Weights of a small GPT-style language model, trained from scratch on English Wikipedia: 0.762M parameters, a variant of Muon for these matrices.
Each number is 128 + 32 x the weight over its row's rms, rounded and kept within 0 to 255. Layers, rows and columns count from 0. Numbers have three digits each. The size before them is the row's rms in percent of the matrix's.

# layer 4 attention query, 64x64, rms 0.207, rows 0-63, columns 0-63
126:165098125128136093112138142206077148189174099062151143133158139097145145101073113125100128187118153129102106089141151171046108165125112125099136137129057099101138099157149157164137114105157163
100:072092132150130143124103110108203176062107176155088107101129089115113116164190093123170127113192133084147160135113127063183171157132170109140110116127171161134110123129087115118106149122070122
102:134139173080111147130121097059116122119159152165121113125085135132121136095091143078137147100142139135093139117105132058159081152144155117198182190098104138205087149129116094068144138178152096
082:132090140177209089118150117160104124176119153066118164126136112114125126101143151161104082172083120090085112163165135139108163124140110162075058119146104122086143121165076154160087121073110170
106:133102133169119115154112161087158156100129119153100106133053097145046100114167095121123116107142122052084151185119127106173155155118148117122109166101189086139138190123147087148114175167097161
116:076128121111136072134185124068127120144154155157080125098122135109172169065072102165140124149142168088113062133190122153151100085129079177114155138136165113128167146111098112098159190149135118
096:124131130131149130187147157054160132071117125148096152101181066138100098129169153169141081118189134144093155133143159112188110186139184162133119105132124121099057156133107125169148109114097082
108:168071103138083168109148117134124194113083171164114063192119094097084123170121094146143159132174159135174049164064120129182125148115176099145125123141127131125109138109158150105094116111133115
109:098170127185136154113116181069154157153148129069106132149108157100091117156145146095136106117120121146110158119122111141151125094175145054131097193114145117181138184125186115066132075088157083
119:146065163158084110106111095158075156177148113080086178127153118125140094083133207147130122117120117155094110102171138143090104148073207147138111110143113126122160087170159168102152123096135174
112:160082146098132079119138185148135096094138067066143196113079090117120113175157120117170132119094074184158143105140119082106140144127092133178147163133178154079094090140088153152139136091149134
114:096132161121167120101153151153151093150125179145128086124116137144137152149138115159155115098089108096096130207111120116095125105141193084150203120115090122131162124061190108115180075169072098
109:140129099162123142099125100167140126077170155151144146163120088134121126133208128075109091153131078141110118053105140230163147181132082095123099131118148120136145153092095105125109147175159079
099:156147089081122117182125131152111163093146138116128136096101119140141138138138200140128120110079225137086079107142170132154085139137118178185187149078103144124111146112110160129099065175092103
105:119137153081173081161115105089136142176128107135085149104129181147146144115049155135085101186112112101174138152065138157131096128094141149152050116138175104173133091132141149177133103157093088
123:108086119129146126088132110125135117166139139088212155108137140127099109173140109104076170183103103149027110149143111127105192141154127150097127131083105121068090194139143114101135177127157106
069:098128117174116121101128134033123117076117100147157131153084140150075113156180162155171113118153063169192139128121114084142154094089126128125158096156173164089083159137148099108145146142072097
075:119083119160150119150101107153155133126107185107118144119127104071129123132142095174119057152162112107206075083143115073105206174083114156103146133192142126090113138188122163117123128101113113
080:112128134185110095128134167141066137162137148069117159139110197107120130145148121156112188095100135098117129102128197150073089137164144188129090164135094134093151094120109162106142131035149101
105:141126127086149087142177100148101132160176111119101134097140125132230160101094122159131116188127162141087063105145158153114096108102093141084101120179093184104130102177073134120123114158177118
081:116131118096159135100122149140119149130097132133140079149124108121108104065201161050150157116157133196162185148132078126150087069087118156175151105092188110146179127154091155163097143111128143
114:157070143143195128163118112158113058091105163137138183153078176117143157099121128132139108172183140167096077192072087136092170127133111108168100141136120173116121144095154095085138147139101117
089:097069101135129103160137174131179131152128140078152128129119128146177171152112116204135130152123162142118096060146136140112088173114112091067142195156185156091075123142122089100169092093112119
088:136120116110130111151105134133151088157141081177134200098147169119140144158093154168093133144129230120079106098100137146071098156127115097125136116062109151180094119075047110136124145112119130
099:142157118137089152122138143161201119081145106100047158190109073102074132091147067127107097142158171150133097126185124178166106058124151160144125111118136139166150098128155117140161152150140098
099:120155160120137117143157125124140168081108111194129167136103091089035132104132085118147117046191178122138094104148111112221144177088133115151133101123184108138127131116096098133137141137118130
109:118128119141123110137179143117123123144121062077162102110103111154087194180118131144119064102111123148191105119165079110105150082123117145144137070181111113113114147197176120125183108165112067
108:133159144118195070170141089181136121186187095095129149130140074065108112074124145120150123084106113109111093170168077118181115096131139137173120126150151129180140141152080092093143122083143118
108:098113170101181079158112188111108139114160079149144111104132132106116067061159170144123069194133148140075138121138150160137137093113116122113101059183092112110121150134177190145122148107123149
106:084212120175110109148173081152107139122124086161105162146119105065136112107164122167127128197225122118147136102095130125073085123088140108130155114144120067085110148158145109109153144117108139
096:149146147136134127138111184099103163137085089101122197173094102132128100139143101162189137149171118091104071096118078147128180081151091119063163158133071116139105118150125152083156153093166079
112:157154141168064126144183098061111156096131109151120138147157120149103149119132121146132132122157109132126128163132089092144063067138129110203036151131129122109142190106164155053144093136136132
126:159147150147078170081146114139117075132146118131077122154112137137113145130082183130220151096125145124178143181193131129113086094124095114073106109136130183079169174137121116096171127097087140
079:156070117123152099188110162131115186116124123098200163078156084102135097140149099131079159155108131138093110112104091115190161171115175113155138127112093087156087085146116116155067161169143093
091:051141076099163111123091191143180151095129178111124121155121109106113101128187071102095107133173101147118115118072092124175190140163132188145135115121158086091138107146159083173131115139132109
086:087109163151090134136156086147130063128134170177072101150107129175115159099126158158202119111139146053138116128184161118089082114110121123070165147110121184117136189094138147102119131086099137
095:095167094056117138149096132153159169089136158126157120134072126191129123133113038142085106112164136104114123123092098114183221104160146157150188133121132140125118131139164081114141117166158119
084:165129117185127121192107136145096155137138160078140139128122123063130170174114126102139034106159087126111154116151152151080104130120120083179100168142101158158128123168203121111111101120157065
083:109093139182140108086124123129086143071127183156146085186095173124114145108143108111148119152151104066088102143102164113141095144100127103126103157172095087185087130126163209203152119142117132
101:120099110139138117161176172137202150115132121119146155171117123141084125084195116085068085137178068111160134151110093123145174155136083094108046173182103145094130110157146108126107106110126130
102:121122121123144077063128158096123105114099122148138112142056113120117129114134101128175162145167129162185131131185150165121118125183124114133104075170091219137066104169140152137105094090181164
105:142087111180087132091163123128144123143117162120087137105157081137120131118139171100172093081153159092149136190163108082062078149132088156097076078178094183091133135107141117110134168116124182
102:116080143107119080081144148173157184151132111111150079104133113162041175082157103133120113089121079120103145161147121100129107111169169154151102149160138202145081108098090131175159167111104112
099:148146090164136072177157166128126129192099125105129104145116139189055188077080124167117150106157175123158082099099116097128151083097119132186168123133148102144107083151121132109138070130171125
107:145141119118138141172101179174133107127102173107120125069184057151156132163103146172166079080111133127145149098200122096112139110159065148166086158145149112101098150104174079127136148125079099
114:130082161150151189092143080147169098155143119130096068119098127140110123146144162137070185182109132086101134140088142067160147115061128155153127116087131146055140155157127129107117163192095134
111:115143134098110091143135117200085128115113130153106138094063129082138170084086119122146158157193204110175151070140151154086086091111144151171080139142128072157133154161140129105157109082144129
096:163053143179069163034132108115084097127144099112143138131174078096117156153163120153131122138132140147156192099130143147161130095159094144120123109065135102090122178127129135098156095104191112
064:109113127106159088128094156166162150110098130109199133138130118156145097155154093145033086123108082173085091059064149124132188112155151127184152166120116102167113120121144091138104134124169137
074:117166165194079132136141049051063103130118106140111121094131137083175116122149179189182147102119179124088142118136118142131083117088139086114132113119092151136129181105129148106090171153133137
073:070157179131089172102144097069113052144142097136115123150115153131191121167142154178152109120127150113135173080112141121104156080170100079107109130142118117091141194104165173088182112098122129
067:165115123102108114116133083141050103133133102137061165128127151104156141138112174088185179097133127135154082119147144194080103111109098192089109097100097146086142134113153064139136111164166177
080:107171180081082183142177161116073114133173116167142198129097124128147146101143122137121129178141093084105115086121176140149133131117084105093111175122088104108093140141133142149158148132030095
091:136141157121123130144069172150102135160099118113164158136040125112104097121122151081107052175137066076114158143075166162122124140120154125097154174125143062147158150170162171146154108127098099
097:116128123178130123135113100149188120108130137060074144127130135152187104122138150170163125152216159101126145050114122108120134106144116095106077126058161174118167171147116087150146085134078121
089:157156141177174119141145098090104093150095129138120110120110143133140121192115169083086143139123046136120177133132068155176121130120168178104152112099168110083100121130065177066149126092127176
110:128176123153114075093193143124099115181175165139133111119110140140197170131167106100105118110119183152089103062151134117119123119136127102149139042112100117147128146154099122138079081129209151
084:159101134096126137118178107077151156060125126173154124130133117099124111155198068082059153125167143132108182132077112147192149154102126178149163132116136066113134113117164127146095143173174138
108:133122070127158151127114200143114084109154134123180205063080127125101176097167104139167092145118160158156107116129093122157156136131118100101134151111121108170049153133082121090158117142084075
110:127051163125064069143147160128090133170119152153139110115199137137062094124089055191157137161114143151163067138135153126157103137145105145131061174149122081121123146115133142127118131119151141
111:160123121105130088140097159133160103230157086147156148086087123073099128104120170110124153144163228169135126138137087097071161095142091119183107127125158114123079139121107150133133114138110166
109:082166128175093109133215052110184113087122121088069133128169131099146130100148100162123163100136177118144148133097174145194096082148152121140168087121145128112139166092110082095136126106140131
099:155107145164113159116147117165103115143137111044102136119145135136119171156123185123064126083110098061174100144130116103110103117061166110139153199142095157161106062097127144182154113090145113
119:120130109107148120081113102175088165199099157112122109100170150134145133151081115153159127165170148150088127213151122130111115082133183109137134125150124121185101136137067107089090082048123098
# layer 4 attention key, 32x64, rms 0.191, rows 0-31, columns 0-63
086:155122130111140086109144120121131116123140065169125102144117171149111172122163159112138109169079106146112105130114084192060152179154153167108116206081114219159115103128107109090118090114168116
080:157140157042131123158148117138141166133081155149159187102118143118132099117137062057080176128139100117138096100119176104181092101104122136097160122140138051154128125140143111123168181078095132
095:126098136134069122176169138136099197123089099111163166123143139138161128123192115067091095130173087101141139117117155084152139104088099160102150124150150088165139159144182142127051124157062161
099:152146094093092099139123128081125152160111043119158107159092173141114139113153110125079181205112088149154135186139083119111151151140101090117112148125151175148116136207120167138126063090131133
101:187118115166128105139046169103158186101114123135142178117102135136136167127138117112139136118109096064186164121103153084176085159107098048154091101120131112129127163085139165106118163114186134
108:117127055116104156087168168089160109128167072121152129110086106065159109156126117066098185090143138145131161104177159152069138139149149047150138131129128157137134174144138132159102078139123166
100:162114143118144111123128126147162146160101116109161080121142132131088143061128118027140115173147112154148178108100117162134084154145108140098175147168074130154135064141108159161109110101185047
087:121061113093108157081125092191151074144102100149171127086090168161071159190174097157184127174112150173132150113152128100109171110140128194124103108151160129160103136117122111144094111091111146
086:126194148078109167195101179107102078155119140151212105119077106085104100092151111148131082112196145104152106126079122128147139140134149135100108125182079105093114133181138159119130133108095151
128:166174097135116137100136139130149124154084155120140152146160146167100110175126129153093144091149117119163137192078108068165113102093120137149104063192103057128080131064128176152092112080155143
103:136113160148153122171088122157157070116124157078128116126133122140105113147121128165089144160131080094118147073130086206120153119139077185162063142173193104151143131128137115159165145046130093
120:162160117157120128131108133110063065138103090156100106153158137167116127155115206150134134145106140146154123083169144151105110139117104102089147156070162171082078101137097135093133054135194184
103:125095176147103114087151143143104129118103160098174091162121119148157184116162118120150168077065108100154186108084123129098147105095128172101151089131176063093162082167184136119148117122102068
088:134088111124096120163076152155135074161138168141183148157118112126157068123095169147164128126173048099173153096130159109132116122111128089139185132171051100101171168140139109086162126137151094
107:123088122119127078108081096181147183180152111172122157186118117059068123135157157087085097102122164131123150169152131160163121178111151182154081165141127100099143109097082118094092132116125100
105:134133136138123182107089180201153117135171165078152146099111152124114129129152125112112079127116150134193168105128145046141134036077096137124105154123133121132079098187159074123141144144111124
085:162125154113104142125081085128119146175125098115121115136144168158159185139114183111153079110104097096175116130161101141113101114140103151091136204112056184183137103099044112096104082115132126
101:154085129087091199103123110088159171128106157087117118105133093104158160099107132132115177129134149116119110212147140072191096108179129115143178111148109166049099092161111142095145148123161122
091:114109168128170107123170167167116192148081114125118111146082082082087075108119088108166129176154147144119105170045122172093149138147108118151185172096126164124091127083140106151123087168147148
100:145103177155088102133178129140074136160106065135143134086076142083109099148070064143157122151115134172170099143158150168114101150140110105194092105092125145113118189164143164117104067112156138
105:066115146120039150128133130182179136134123124113161158150167126163086131151152115133091090089093076131069121128151153138078109127165161158112163191097114058092138096125129107158156155171126148
091:110138102061101168123104139142139133165147140147105118070168083195127137105222141126105095133134182113161145104148171139152151163154089132076104139117082111097168131108136130147087057118078124
103:098117119157143093117084129084091108105084141196134123142156162080166126142165112138074161178159126108125157144137137124067161138148085125124191169049177182121159143082119117108134117168114090
102:125123128161124068128142181120143129173204113096134080140145130110178096088148076088129123193120088115120120135117117110002118166106174135110143115117164169094150114139135132112117085125145115
094:102139148130138093098141072127132130084094126151111130110181185147138124123176150074122158042103129102114110188137087145090107173134191145178093166159091142137114114129093060088129116160154156
115:158144152100145101099130133097183124156162160127101177149095159133104148173102133168137110064148120118100127194134053117155162129055129154175060146147097111129106117067144129143091093137094084
104:112109117147155163123129131092068119144108168125098085160120185135140145211145157110089109106066133075085144105139151105208109172163177157132130170120110141127075155109104105111099109160126069
095:151113159059076095164112130128119052144128082147037074144124179093133172126111089111144116115102137153131143129142089093102123166146128174151146164152106174116084161125183145104164158127147158
102:131117142118128124091142098126133100187114090122092197093173157163115117117163141128110082152142127083124148150137133146126171124148188097184097132132165115125036134096166083062165081160156085
101:102152119100106097127153087144163104149122143125120102143215106114097068083092093107146149140119162118125203177097150057216116122088120153102096086140156115125175115109091156106143103129152142
097:172124123124122168083150149077147115063098136134153106168147102187120133141128098196056069137116105137148111095133131089128193071159124139161071181143143138125148107162161118078130145115175138
105:169118139143140101077148097185064106187116094118156112105183156134100108165094095164060115140103141147138129159122114125099153138120153096134087134117049175161193145106114159116133145089078169
# layer 4 attention value, 32x64, rms 0.218, rows 0-1, columns 0-63
101:135128159121147166140123128124152084093117129052067136136132132100121088147142152117080110103114071094146170098090116166179098143122164206091103096127148147149173112050155111184139123183116135
104:119172149117196117130143099157086125120092174162146111138139150092117157099103165085142120135135093126136130172086145123197128135133197112083102153114097126095153174170190158156137042091097100
# layer 4 attention output (transposed), 64x64, rms 0.202, rows 0,32, columns 0-63
111:073083170127136124101135109147147157104099136143119073125171104095159137090120195099105118126109129100135226147142147109126146176148157105143067166111164133163163122112058155121106146055156119
089:173105122159160119186066110140144091061115112142184146122097187184157112103103105090146089150152173075093138164080162082101133090148125071159103140142125161113147129169144136126102109178130115